Weights of a small GPT-style language model, trained from scratch on English Wikipedia.
Training: 155M tokens, 4740 steps.
Each number is 128 + 24 x the weight over its row's rms, rounded and kept within 0 to 255. Layers, rows and columns count from 0. Numbers have three digits each. The size before them is the row's rms in percent of the matrix's.

# up: layer 7 MLP up, 640x160, rms 0.137, rows 567-639, columns 80-159
# down: layer 7 MLP down (transposed), 640x160, rms 0.146, rows 567-639, columns 80-159
up567 100:108119121108097115154131104131130119114101065144121124118120141131154145112172143118170115136166150146143123114128087128112148102126117112153131112095113150148140130094137138137155142168180143094147131120130125110119175114135079079130125111
down567 102:083125122160094166149122103148102094123121079188111146177150136144151145130105134100175107125125116113129125112079110098137101111145116151150093082136122147108147135092119140113131125131133094105118114149140083150147127134154172098077118146
up568 098:124171127127124117130160117095126160139148133123115131173153118144107126140114147107107109140166156138125150102105136078167119174147104097171109135104106131145124137138104112164165141114132135063104138142143156174135115136118140166160164103
down568 101:122105125154109148115151091176099061151132119183112155077155110140076073076148113113108134120142110123152149121140142133100138157147113158089138112126129128126145125126108179130150132141131181096129105147113106147103126156131155129143119112
up569 087:124105111141110147101122113082147152111109140149121131125167138166070155122140126116110141136112150100141118135128134104153156124120183144132138107139116078123153182132116145152120130105110148110136109089146115141155121107124144119129143095
down569 097:124160164142132109110121087118103107143083132108088124087177146106131104141127106099137116126114132153144147153141133099098151127149097092117132124141102139103133132140118084128136132149124135160146152154148148056123147125104085086153096147
up570 103:117119136147134152127119134182131104086168152136149093139100203164146114127120118099116127145128122122151121102124107175107133102101129135116128106118159134131074135134149129137069125168136094148132118134141130108109115153115160085149134126
down570 103:158124112169134115146125107091089150095180136137072165058160128153119177127080137161144157123121111144132126123140116148155094181138134073154085122141114096138158099148107153166085128121128112125153112088158134134149135132107124113150117128
up571 091:101124133143124103140143107067076137147100103182113111098100114115112133129162131120132145158123123130124132130121096077103111121147143131114137167165078075166094111102097145167142137153123119125138125090153106158126120133131115153157131100
down571 089:166109135140122121122108136150148165154128132110129129137097116116135145153112115122134138132109142126104118140099083125102102114115111139097161136128128083156100119151129106128103134134091109129163078116144160114140164097125105166131127178
up572 093:133128080117148133101124177159137140139150135127098133106131095161111120124124104117119088133155138121149180134127161098135132150107125126132130127181136159130119182142143105114099128114152143132101140084099149118187104143092162109179082100
down572 091:118128147133169122192103148127122127162131127109114193111089119111146077086109171135132126088089152116128090086115106162135128128150103113136175116097139113115146123106100156143131138135118113095115159152095112107148104131086125135141123141
up573 096:078133131114113095147126092137122166138141122119186163143119139117146111105138108157139106103125144145146112109131143128123128110148152109126136131189108143119119118144132121109091164112109159151159140130114154108076115137142138134120086101
down573 105:112132107158130168114127122139136113130110137123107132093130108122137134144093124165136100119094129165101137126124137084154108102125133073153122129105121106102161148088168143131114150152129134182129113138155112130158165134167143151158155146
up574 097:147105138109110117148124127102121104082105099123116143128127073118120097134133163077080154162131164152124135110147163149102135119145093145192115120127104126120110112127122136090152130089108161164129118140140130162106151156111100132112120109
down574 099:108111129129131151119133141114153130133141126120132118061100093132144102095100157124112121109102116158141133127119124129133124170130116150125149138130153129107122128107106129111140156108109170102144150157146139131126165159102135116112116121
up575 098:126112126071162096107137113126098127088122142128107145121102178134093133104194141122157157156080161124172118104131137121097079145131115112111132151113119127110133105111107108155093129137166179095094138114150143133168102166120109086113157126
down575 103:144110100144132110193160120121116133078101134145163109135086127133137113121133156096112167080149143171129142176158134097148108135104132151129101144129096152116128096129121148171083165149116147128103143123167144120151133104094111128065108134
up576 102:124109107122167103121098121109132179152142111128137126151152163185105198111141103126149077110131169150105121146168100120151114092157132133119120107140150108138133149140131147129128149105153124127114103101136112108135093103131065107166109112
down576 102:140115104136162126174128099118147093139095146117128118166126111115146123151163134126108135180149152110124113113145150116112084101097123120137133117098127160146128132172125144143161092116148147120110112147112113128138150130100128151171143125
up577 095:142119151100182132125148106167111091143127154172184103155082125122103074157132157129138142109110142148126092174112147129082128130147118162119138158125154140081067116119113107134132119111104167143121105124155163137132116106126116103150138120
down577 097:062136113114129146132119131154130104074140140116111121131136155122112123115125142136085121136140106153123155132170149144112112139138116139130143114141136133097128119162129133127107153178108078104101190123147106109154099108096192120117103129
up578 092:131131140156098116139114176157159139079137115094127155149107095118130126129141078078133134075167154121111121121146145100123149101151127162104097104126101126118088145153141173164114169118105185145135125141144152094146154116144116118091155115
down578 085:108124133098173158145180084100118146170108143140138094121147132098174158116154139139100105147146104118155122160111130136141103129110154115128097136108143142145167132125099126106144145117125123094142124150151116120151164109158096145174085165
up579 097:158119113125101143131152132167180142098180127134157125130175134190118139124143086104112111090174154113185100144095162104114096123146100108105124145152185124151127134124123127093117111103133128147105114097156134123156148125137117092119149104
down579 100:123149143109132150128137112136112137104107141115170093176117176124173131113102130131117091143125179107149142124125157101106146128106133132111112073111123113142139154167140126150098098129078105133103115150148160133105157107131118075073084106
up580 100:159120128093137122136136120116137118136192112112146144155132120106128095077145135100071152102147123109121145128083087117135110137126113141170191117129101148139128116127153132119119117144148135126135122165129148121108134160109136104123156155
down580 114:102118128150146093112123142113108135154180155119156145187079153116110119151122154127131136168110133116091124123100120120115149121126159061117164157102145160133144121116157132128100118149125153186101081106129195110131142119114100124146151117
up581 099:140163115100131150156167103139123043117124156177145160126114123084138137160148126163140161146114139103112090143157132094129125102138100137139135122111152103080068143104139164119080145151090157124113161139130164108133105112108121139163132102
down581 103:123138128155112123141116113137156098146098160135104148097108121115132081145150135151115136187149129131137133098124175133131124126174169127090142152112078143115117123140150149149135114144131170137102091115106066105159086169104165105135128127
up582 104:112117142143104164095034117106153157130130097109133076096113161084113132122125160145138159111104129147111152069120087126128164162100092106127111116139088167135087131113137127129109109112122140136108077114092121149123081142111128116146138120
down582 106:089116132085161128100124152125161102121136141127104126168146109101130153086115086140127107129125102102165161157135121148122132132125138081133142161151151115093105194126159115174135123152113125105178174139110086098166159114104111114145154105
up583 111:148061194102122108159126119157132130083113130151150127130130171126092116114118142126110159118150166131105101147128197101132128157080126105080086139134117106102080144099113114174128132121086153155135087124135147132129141161149162099120145086
down583 096:133119137132114142127143125155124140141075129104138161166139164164119145097127136127121114109132125119135091113162158138140145127101101142099109149173152110117139091082132089149167178151061136129127179143154185128095145150142150158167112114
up584 097:142145127152104163134140104155141170118109124112128083145108117093105129137130104099094112156111149128173151087101130152111131148092151138143124106108140121130108136124124146143112118109118139110120151166143131117089097165093111133106152149
down584 098:128114125092098132153074109122076113126149102155135100120151125136116125138124127141164140086103147119141117145172150105160130116119116090138142128147160161140115124132131102132106142122164113124163131149144084133128080099115127114148128126
up585 096:118130141111137136136146117144053161167154129095143094120081108162146126069110146112097096105098116145127099107093124177078117167126118111155118127116176141114142158127177123130106133130144142145132083106093155164117111166114151104163140108
down585 100:105124116134095150113127139131137112110136126150128098152131136148164082081104166133080136123087121113115148146117117116122168102104079105123136138140152127142125092154127155092101148097123104131160157143104110114160143148133111149122146117
up586 097:137144166087129137125128139141112163111196112138139129138088110115116124135145132108170135132112131142138135123142096080133068102102118101097110151136154157140144125132141113140124153133149101126130111120111084115134108107142184129142131113
down586 100:172159118153133146151101142113141150135128150174133107142140129136152185161097106078071116126132131127159122144108129131090139142151197118112142122093143098106149133142160120136163163156151168158111098156105102139119160140133134083146128095
up587 098:123146152141111146160125138107121151094103133138124170094146126139131129148106176155103163160117125128144095109128150169131116173126083089096186118085130151103135141088177119157130164112097102155098116157101188139108106133105155099122123086
down587 104:131138140141139116100142093145106172137144128119136141137155104131138098132180158127153106120154135163145114101119146140123109145103074110149111132128115116115115096140131129113152105141108163162115125097160120130170153157107115135153179166
up588 098:171163124109147177134143111150126153141103104123104170145141138090097112121142100142144107088144131134125146104140113135095138121136134124085108115120125090156095147114116125143158156165136111124109122095097120165170112134123089140105090099
down588 092:148098154123131126144078128121108067148125116135156129131153145167118124138156126124126169111117156134148138133107132112164107117041132102091109116163133135100088118162119132099168135170137163124158131118175171087133166144127070140125145135
up589 094:183114139097142144139129157117102136133139111119150122152149101082110082136133111137077146144148167147111089113131126124102074093100142145140152130130093155138138169127139092128138161133151096138109124130128122138081113145122150152125181102
down589 100:139154089082124130184086179111149109113119114114097122117147087172134123134128115116136065182103117147117112103085128108141128090104163161089152151152169146129128098159149105107141140097082125126122122160135159084145125098132143139112124149
up590 096:127143116110139136126145095118118146090149150097163142110127142159127134150148130084099129119106147114166115099087108150140146149122156153064126094126140128148167146120154102142131132109122101133137118174127134108106070157119124103119155103
down590 096:160130132151148127097150139116134159153118099153113142125138147123098126176120123125146125095139086141094165170137101160115117128109124117061130120145117155117147119136093164095162130115156113107111091114108145126120131098103168138189128117
up591 099:162115108085112131150126138133157158130143119103184166126125137124093123090147132107136107127110156134119124115117123118117124104088153079118097118106106159124128128142144201134121190094125157110106112118128139133149149169140106117097099112
down591 096:124060167131148136085143125133115137105073135131106135134112109137107125151158101131143093151136162101100125120085182127107111108090086113121112119116120115104137102175142130096117105105115119135148117146137145100208154156123100125144148131
up592 100:157153131115159132176159118113141092139127119117117147153130132109134119140132126170102130114136125112112095127144126100095119132115157103139159147140182141113145162143142148171098136167124171128174178103112157125108140127137080140142135157
down592 099:133143115127133083120070111147098135106117144176122092109134132121127142074130158131129131159174140161102138129106144133091155106136094121101138140092105085133132102121161133091117118130144097091103146119167125148096123161114174118137131122
up593 105:154142102080145119136127158139130116153104149095165127116143139123144153117140132119110144166146162130125139099121147148141106170077154124128153118141158098114167084149141112097127126099096113117131135187114126093130091142144156117102099089
down593 103:124121137105104080121109100126157092110100149146150110124122130120119131130115089118133134126181122087100100108098122128107120110128156092196141126143100146110121115186141163149148128122138140139161119129133110137092145095146099162159090145
up594 102:132149116145118159093124119174133141110109125122112122149139118124072121136150131115152109107112088187166115188102108154096161155109122130118104105140134131122106148119141211125167108130149134135140161122160145103115124111163146102132150132
down594 103:165148093165129151148119125082158118179159150117168124140160131135106125171162138076115138103099115120139133049141162106128115167187173147125157089107119144120130128119117110100129119133053151143096149093165144161130128097119151130138095151
up595 087:138144121138120116098138124134124132175095110159108117157184149137154119143118134126123179137118101163137132137153153135131154150084116146155107124104160121118121150094090123139134161108137123112109102108182141094069120141147119105110131110
down595 090:160165160137146145095159129088109085112128103115132143138102139136162110154125140106160070130118191085120119154166124092147152116090106119112147129134103158120121101128086149137146133181124116123112120137093180112106181127105173137132105106
up596 102:170112123184131099111099172160102144138107143139102156180106112145135160145152118101104113116154153149117141124114161126092129091137091133134163125129154129112082149135093115117130157106147173156172101113119123171111108124127147105135155155
down596 099:168129134139143121138130128131102125152111161111110132130132102094135149088165161119127123145108121167139134095161145128144125169146179130122205109118117140129106109105145113141156113176109090120127154137139136125104178106116165145115120168
up597 100:144111106096132132112111107103124178134115093164136125149150107080131135094107133132119145139175082151124129100124157111096134108102124131135098151146134149107161126126155140093153161163095091096112132135098138126157132188152104160153156142
down597 104:136139167134152141183145125132138072095133178100098135135126136121149145118115189097104069128112103118114145104127123113147131111158158059133192148139161090135119143153121131153088138106134136152165103117145137119115129126106158115139107140
up598 103:102122163117113160139118119114129170106169116127124170149140142103117139082156105114107110103113098139131150104107146154119152132098120090189142111132118092095142157102141112142113143094117118125173126128117092158104121130117090068129139137
down598 103:100133132122140092136134094167154153080113118159125157149097110137149084137141129111128121159143169144125113137170098155101120139104142109142159110118142107089149144113172151157125147079111071133073098126155117149144132096145108115092118172
up599 106:126134126130144129122102126125129114084123103143110132139108128144150135131112102139147131100138090144110115161106147110147156104108129041169100172085116133145113174090116144121119125172155168086147114122103138155154107140107143134129158119
down599 082:080155104128145074117139125125148131124173180124143168142138117162130111121118145117134150163110145107108113119152125147122118124141139185138119155097115112114151103114130135112144131136136091122122134160143156165128139120090103157116093115
up600 096:107145144098158160122103126087107098097127106124169084139145132118105088084141122120106118167148129098146128101120128128150111143108141103110141137126109115137115153150134127179119112129111140162184184097105099102172176133074140104125118123
down600 089:137144127132109111160118132132147083158099107116154111125105103121118139110104126144135121122124113124166089122159158111115091143139151144100220143109118137110098123101141133125141117120110106147123160101136137124159170125094123135127120114
up601 088:115115153113095163155128153116145161145142123115117155139127084118107113101124153142131091113094130146119090141105102108157090159133145157131126139086110166119128123114142125141094173108082155097079131110122153119088115144104135104153100121
down601 102:124103145140124119158168092146139117149108132132119134172123123100138119088162183102158140103147123124128132127118121161098133150126116141086106112146161163104128159201143133134148112140133117153146139119122141067080114118150107167145186090
up602 099:122180130114102126127112171109126131156082127090130143120113136121126158140125095145125104160141121149144136168174121172137147121146087128128106134132144103127151168174130128088117159157117145134147105121095118111094126133134137135106085130
down602 090:111138134140146138103143119105088159149122094158158114150104098115154125125150096142098111160124140122094088097167102075112131118130127091131063138163142112099157118115114102106120118156104124145072115127106133155169125127165128080122128136
up603 096:135149112135151109127150137130124183087141131179125093155117117100104131131126161070157114141115154117139114096140140093134168093140115161110147155105096130145139130144157140151108100121121107138159111095111160094119128168113094101116172143
down603 102:129130138161117152143194101091156137106112117148093148134154135113091123084145130140123094138145151116138142149158130122102108140156093164142132127154143133094106133091104122156103128108090108118147114083104154095148169106097153116105120158
up604 100:162106144116130155160114141113126124141128171126146157155174129110153112144133154151121142139130125139116131088190130142107143161157148105136156090127121115127091171141163116168142141126155108117085106142188119136080140137145094105117150126
down604 126:138179103154106088100146135185110108115133128117127100103090141149116154117148166102133122122137130115134114122082139109179149087143128154130112146109119094131122144116128114111114107124140149096157148115087141116176152118120147184121111155
up605 108:135112154096094105095101142135097111094130101119163096132158117138125126129114131115119116123140158154135111153133134141155207123116107133165161140153158159133128172122085144103129125129108152128147145147115121130120113180104115109131117128
down605 098:116130138115148133136119140150134092096137134115127115129113144135119114166109133133161121137151150118097121133166132107145142131113136109153139144130141161109118133084131116123125091116182165121119141121136115160136060139156130094079105141
up606 088:114121148115130128122178120121127190170139150096087157120105117153098130119130097135119109143118106143130113122121137153129089129079155111142143096126143145134098093152146138142121159138128111079156110132135109141117175173114125127112068137
down606 098:149103140130139125135133122144084127142094095082105129130200139145141154115129118146146146118114103099125107135104123080118140111177164149101141134136124153148173151115104129115112126129117127118138094141113155113158095128142141137140145145
up607 097:141123138130097138105158101115119165143174118116132136096129085140078125153093133098102138137085116123150084129104082124095117177134146113125118133094108163134114093156128151154142145124148121147112108159130131089139134161112135157185125142
down607 105:122118125144110148102094161128124076111134081126117098087145083173125105088124151129154099115095133127165107106143127173126130143150103106125101108153150115115129106124129112162118109118115095145128116138097112109124141169158139126135118115
up608 102:107136141114099148119093120108131178082137096120129079139163121131128072135090136134085100144124110112127138084135112150120169138075127142139115095099112122095140152157133132135122126118104147120084121150078158132131137123098121093087158101
down608 104:129127111151113133167153129161119133124143174107131103160151091130110130147105104170098107154116111093096114124145125125103126133160098141157147126057131101139148136092102062107146123081075107146141118104106134162153142109151088118166106108
up609 106:146151117117163122087123109132095136107135168171095128139124139135157099157123110174124119136115117139134077134118079130109137091099137090131134155083146131163128106104105092102142126143115131086152126105073139128105123118093199091121133098
down609 085:121143118149152086098096165126160105124110175127133159161104152119123140132111156152166109102108107110139117142135147135156186108126151119127104125094143087131147121125131088111075161080138132118087134143158111124117118112142137187107100121
up610 095:124127088149091096127082113128112129166176145082131118096128109138099160111139149126120051165122151137135126153175135154172140144105136112120114109116133097166135164142148128090135119145141142166138104111088143123121131127115131113138135135
down610 091:147123158187109117150110161163107128124073130131157172148153162143111129174086112122162148123162131122155175141122146124106134124122145164109105168152094174123096137114097139126114189141127114140061130094142122128103152108096099147144130130
up611 100:115111102115110137102108163134136156146153099116125106190162121099133157111135124157134152175099128147169111107092122163157120101099126093110136137113130152140114088141114116107074123157107117136123109099136139127115165139124118147126132111
down611 097:186164125138135094129152140139119159109132080145098106131144101121106127171111154129129110150121113129130122130136139164157154110128133124133156133155159130148092082116133144096113155095120146126161118128130106134117072072130119144136116182
up612 102:165166087130112139143133125173160147072069140103154127164124118076141142113115140113130174129100096114155124129147183114125126133120086136133112152143094153116160139182152152113124110087157145134097106111114112143129119127136119116128106136
down612 103:144116082102085080123141114110145126081109133123130124150155133129155124098105125161089111157146134155139158169139156097155126161140139154115184126147151125147180119162150130125146109116136131142093128144136172137147133154157125132173141087
up613 099:158149168115121123101127142105118096132118149115134129137139096141104120120082129086123105161105123172101113145103099120125153089141146098155126154151156157146106121152110142139136144122153181122126153146164148130134158129105124132117174159
down613 088:137087084095140165132085129127146132132171073145138130082102104135145089154127092174140135115141137136137125123138162118165104139100112129068088137137125101116143147143157130111119118159138106125178119129123133123144120145157142131118100126
up614 096:106091075127132140113173158091120064150177151119114192126087075141123109121166140128099109155114162112110122103126111134127133145149108111154089158177093095159148132111132109120126142118154147165143108096144106116161113114131142156156128113
down614 107:097097105086101133139120112120152105130064126146108133110149136155111123106122157135113137119131112079087125141095101098156153181117097106152180142087107127124105104116113152124103133135097108100124156099121133113170109137136177143105144113
up615 105:170132139162163163120120094110116144165141129092102162113115135132143127152179138146108149130145114119120157121137095110124116060076138110086176149130120165159134079157123108150116097160133094038105130125127118121136125113152117115127093139
down615 112:107159126106135104120111140093064107149123164122116075165099137131101135146159120110126111090203108145169136123139150144136123162150112147097143093130076119113148138148120127095179110150096131095104117119156086117152111106067117099128099148
up616 110:134124088129084147142113075108160125125143104084139176127143133136102125158115158151147110104117120114140112088102092102126161117106116148151122136111192104127158160152150152119092155137155166126123130102102113139116137111120130105133141111
down616 105:127112091126147126127098147132147150126137149137118164165113117146171132137159090132106137138119107122124125155118152135117135112122146102134158129143144076135076124131117182132092098141141083155140136114120098113101165100109129133149065118
up617 102:121170059130151161151128109143160115158132136112124123123082153086157157136134144138101156149127131140132107136087110107135119130089159130146127118156160124125117158155145105154095141103162097153129132135093175139111111124170124154131167110
down617 102:114148123158156106180113131111138111167104171164086126166100088144121179142133109076114171124109142100122157086168100092116110152134118108122137144126112159149143119117137140124116113197110141153116132123155124139139166129127136132133134147
up618 097:202115127153144110100162150100121146114139109093112138134130145115132150118136100118116138104185118151137121157100144161111144103154086124111105102117166174167113136125128127133182106158127147167142082101146118155079149132132124159075127159
down618 101:119075191140155123142112126089148124162107138133161151158127120154099105099115159109121171113122107130136102129134137143122094142085133107082164162157147120147126139130156091128113168150129105149135144170141129092154144138124135123130123119
up619 098:086132154120115142087130134164115152124120113127127098148109120171163117167136116111142075142131132152113113116162120138132123145151101109139123105118124139151132143113070103107139112147096161134139133114150123082141107128081128133144116095
down619 090:107138120133124142189095123119137107150140114155163140117129156103132105140140133162141146142122099136102156126111153138133120136097143112187127124151131097112132166127159113174175106144139097102098118105128134101110121140137113086143095139
up620 101:117137112145151135157142143106094137090137101142138132139123165126113098179115112147138144137103130149138069143169183140131145084170122117137114148108100110133139153157103113145091106118119078098141140114151153094121159113189117120071136133
down620 092:145118112149090133106110099144146145135084130172113142110115111098132119145128136073137161137106116129128127134065153115145154146127147104114154117171104133154133149162112137117116142114145162109172125104133141110091167083123138127107147157
up621 100:129123079127158144121169131147090139113117114102138101090158128087107134101116127108151110112171094107165135133137166133163142166084126107156108088124126142158128123146193156131122158127101127167113080120119131128115097180125128106152112107
down621 092:149099116084097111107159125103154121129137144133183132152070134142105164134125143122132107114133110191136130089124102127132139104104078098112107116134121155147091121087110140111131120124106152143084134156134127106111156097116104157146162132
up622 096:109149132068152163131141104136131129152110143180170116113148101123150146163146121151141140159131161151116142137160133160121116159127145123185137151120127113088146138146146147118086132191137094143150154113171143111116122176130128124161151122
down622 089:137117152148110178141079170116167139131126150092137147138150146149133142102096163140104149143158085110100152095113117129085125110137108115141079125142175150159164137107097121132150099139136120114147130104081102117148116131138091107168154137
up623 096:108121134117162127098123101142161113158094091124149126117138127100152109166123161170140152101098116085113156112151077186120160151157132087085142174160105180142133146128169132126108103155115147173138124144120128124120126128134129164165132125
down623 103:125132150171142091080117119120146150073099139105142101113134124129175129112144183123164132122123159139133102124116127102135126164077165125137116121162147109141153106127120119156098095102169135115132072155145134100090145102114106128114194098
up624 115:137121165153132108101133123091137138084144126118120155148158111139148111148144087126095137124154123158117133135165168145083140116134152136119153096113098163116142150147100136104106154142175121172160138094136125135149123104111123091161147094
down624 117:165142113155121105117160125171128129111107135150148119084144146166106135095151105085129165122161140108105144165166149121120147105164138137142180137112115168157150092096088107127123133113132171128120145135157119160101107117183140158203151133
up625 111:110147121115114129150144144095163136100150134119178108117084141135134125142128113174109166129134107138143152087079101154120118129117097127139137110131146101141079154152156117181123110096125131171079085151101113145115153111143154099107145099
down625 106:139100161118152117137135086097118129138147110088169152175115118117099103112149167088137124088133136104151149136096127123101129143172144098155176134104129164154095101186094105150131103136086172135119122137119114131153092114120111153147142140
up626 100:152097150120138145117138125158126126131157115109136119143123155075125101148146138115136080102123128146134089158130148127127152094115137122131126145117109105127118102135142132155084127148144174128133126118127093145154166141113149129054111114
down626 097:125144144100108082143112096143121119136155143129142092137136096142113118138110148131158083137086172123154074159114166108073121086155091133140087099096139122111149127095126112107095109105102122089114120120122147127132118140093124110135124124
up627 098:149107088124125104128111101122083163106113126117135137109106112155119190200151150125136139117147187115164108126116126140122154169075115153149147142113160131111108129152097123140131115173091168120098127110142141064119126156117125146127125135
down627 093:132130151107143133113120101151140138153105140109137156174149097120108104150135155137158118092107151097172120128127148146125137133157134154175131115099087132135140170135103142142114134102152127115128111141105081142134124123114119157195089115
up628 097:120127121153137065108147130129110162153116094105148157087116140087134090135153121130138145142111114147179141148130158114130112135167110099160116169102153162127102119099153089137108162113131131132111139147101134118136149137134128140156128168
down628 093:116157088103146150109140130109163125079105153133133113132186089090131137130140103129116075086107096142092111144138135142125113101091154122138135129152152131106144070145145134130145144141128124118129088091132110108081103134108134108117103103
up629 102:154118129131102145097132130094098135129102095156146120148104110090098117173127078122127123135104145093117147139111153128136144119089110130113137102106141136151092115097114161149163146163114142159167122109125119135137118188085143122111101115
down629 101:173113066152139119160122131092125109134122109128123150099145113150160097100133106128143168148093129113168118122090151106126099115133107158124135142131143146136117125150141119166146125120156104126108142137121121146127086148140105136139111134
up630 110:121162168158103133143125138125109143107079118148120147189173145110155132133162144105102093120135153146140156093126096086131152083146139135158128102133111133179105114168095127161149110181154138139151176111157120118097132112077133148114163093
down630 104:083058114134164133127109131154141133130073093141137147157133154146155097131154135159102142151106105142103157154169104112157121111121135116150172103147115107146123144070128128096108161120141133126108112124085092098115113108174206155116126125
up631 101:099111189155147140116133102101153084090108136129112182093107162142136138113172125178152151112096143107099122116079106107135169107136132095114138057135119125147130141143138123160168129103144148106124133171150118122115141114122076151124139119
down631 095:153108123105099140136173114126142132176100149144126150103111133113122149109117138143126120135125119188126133150132112151124103116144158142132127150175115157103152158142125160173162157160129065131132141105115147123156120172081195123114149157
up632 096:110119120170096155122116145087122135111171103131155171117123104087172148142127100149134118119130171157129120158185068138142149092114136086145084119107108175084132115120105123131128109156149140124155140097159128149132135096129157122107115173
down632 090:103108135171125089155127174165122083131130155140132160149087104113115130112142098084130107110150125148141136110120114134124146110119115159124125144151082111137132115135137110192140115164107132107118136124105132109079131163140101152115159150
up633 102:135089112059110132123143125157136125125128084143139141132115119112135133135124118074165143177131178121137136126159136130089122087107108134122123149151150089128134138122093112144124125157161136123186147111128114156118104102113110106143131112
down633 106:127137156118122158126104127146108174133145145127122159080125127093168141171142149096119111101108138115161143159117111097163118148161158103116134101098108142152162079161134080163088121072140162133131166095155102079146137136130129146094115086
up634 094:087171123140137167152120117071109118114111140100108152156162146166125163092136111117130112171081133130098149134154124111096163151148138099125138102158160117057070147132141124144135130114143121089080134161155141141146144115135153097101117147
down634 096:111147090162157129108131148126157101121131100132147111128146135082170096153125148124111130133140157141071113154119115114169124154133111178127116164098133110088120171063102136149125156103140084129127138118147145139087122161146102148114133172
up635 104:121107136168148101124119110134113095135122134144114157128143173070129162128131117084142143125125124112116089126177115109114133104107136078108078122151103093177128141108153107159110118115126143180114144113123179204139141144127136111097152116
down635 107:114102103080165128147117127116105102122157129103155090150135126096120166108092135135151154111113147122116144114135147158114120085116091150160103119122141089101149120110130157107133091144143118118138160103170113133119103137138145168153137144
up636 095:147090123125126128142131122082109124098121104161109119114108129120151152143137158128163101148154115166134137121100115107150110155126103153115110136121173164135106106111163135096150105103193141099166115131123184130119153075130111121123102147
down636 098:145114114164091117144176129108179133115147155135136114076092124160107123122121127122124105077098092091137148148140085166113162140139111125129091115112105095139134137121152112149108104061130129140170122118148151126149131090143108134130121151
up637 100:101141129098145142136119122116130153123124121104136119178151176133143094113127132138128090153136135150085115161145171097100180110171090120157116124148145121122131133156085139076109129168112149102099179101131124119162158121126105136117153112
down637 105:115166157082129132116117172145146069148117164149129091134123121150123145137138105096156112106113123122141171100104083126144137171134134139109095147173149130161125098188132090174147092155119119124113157086095107098150134107170118114147145099
up638 097:132120133108118120130132107119097116145114115127138099127179138117155107142122146090098142144109145141132122138138081087138123142118118112113069130141145115155115100120154117112110086155161102113070121136157090073130174105178152088118131143
down638 096:082116120113110155119160150146138129112139163154095103109112149101131127138144096071096104132162178157103116141142161115110150147138131148155153162136131131187117151113099097067162111179140166163159120136134109121124133180129149154129130073
up639 102:099110153130105133092140079124083149114140137183123073096129137163136132072140073112091116108128163141125095117130152155133144105142102118141127114118135169129134135097118111146125095160134141121099118129124159139157128154164135115125130119
down639 102:090102142154102126146092096126144152135126073128151161128114118123103123098122129140104102121147137106130100118120129101136111063123160090142131111121114132152135141097163100142163129114160159102122110140084117107173134136155121137129161101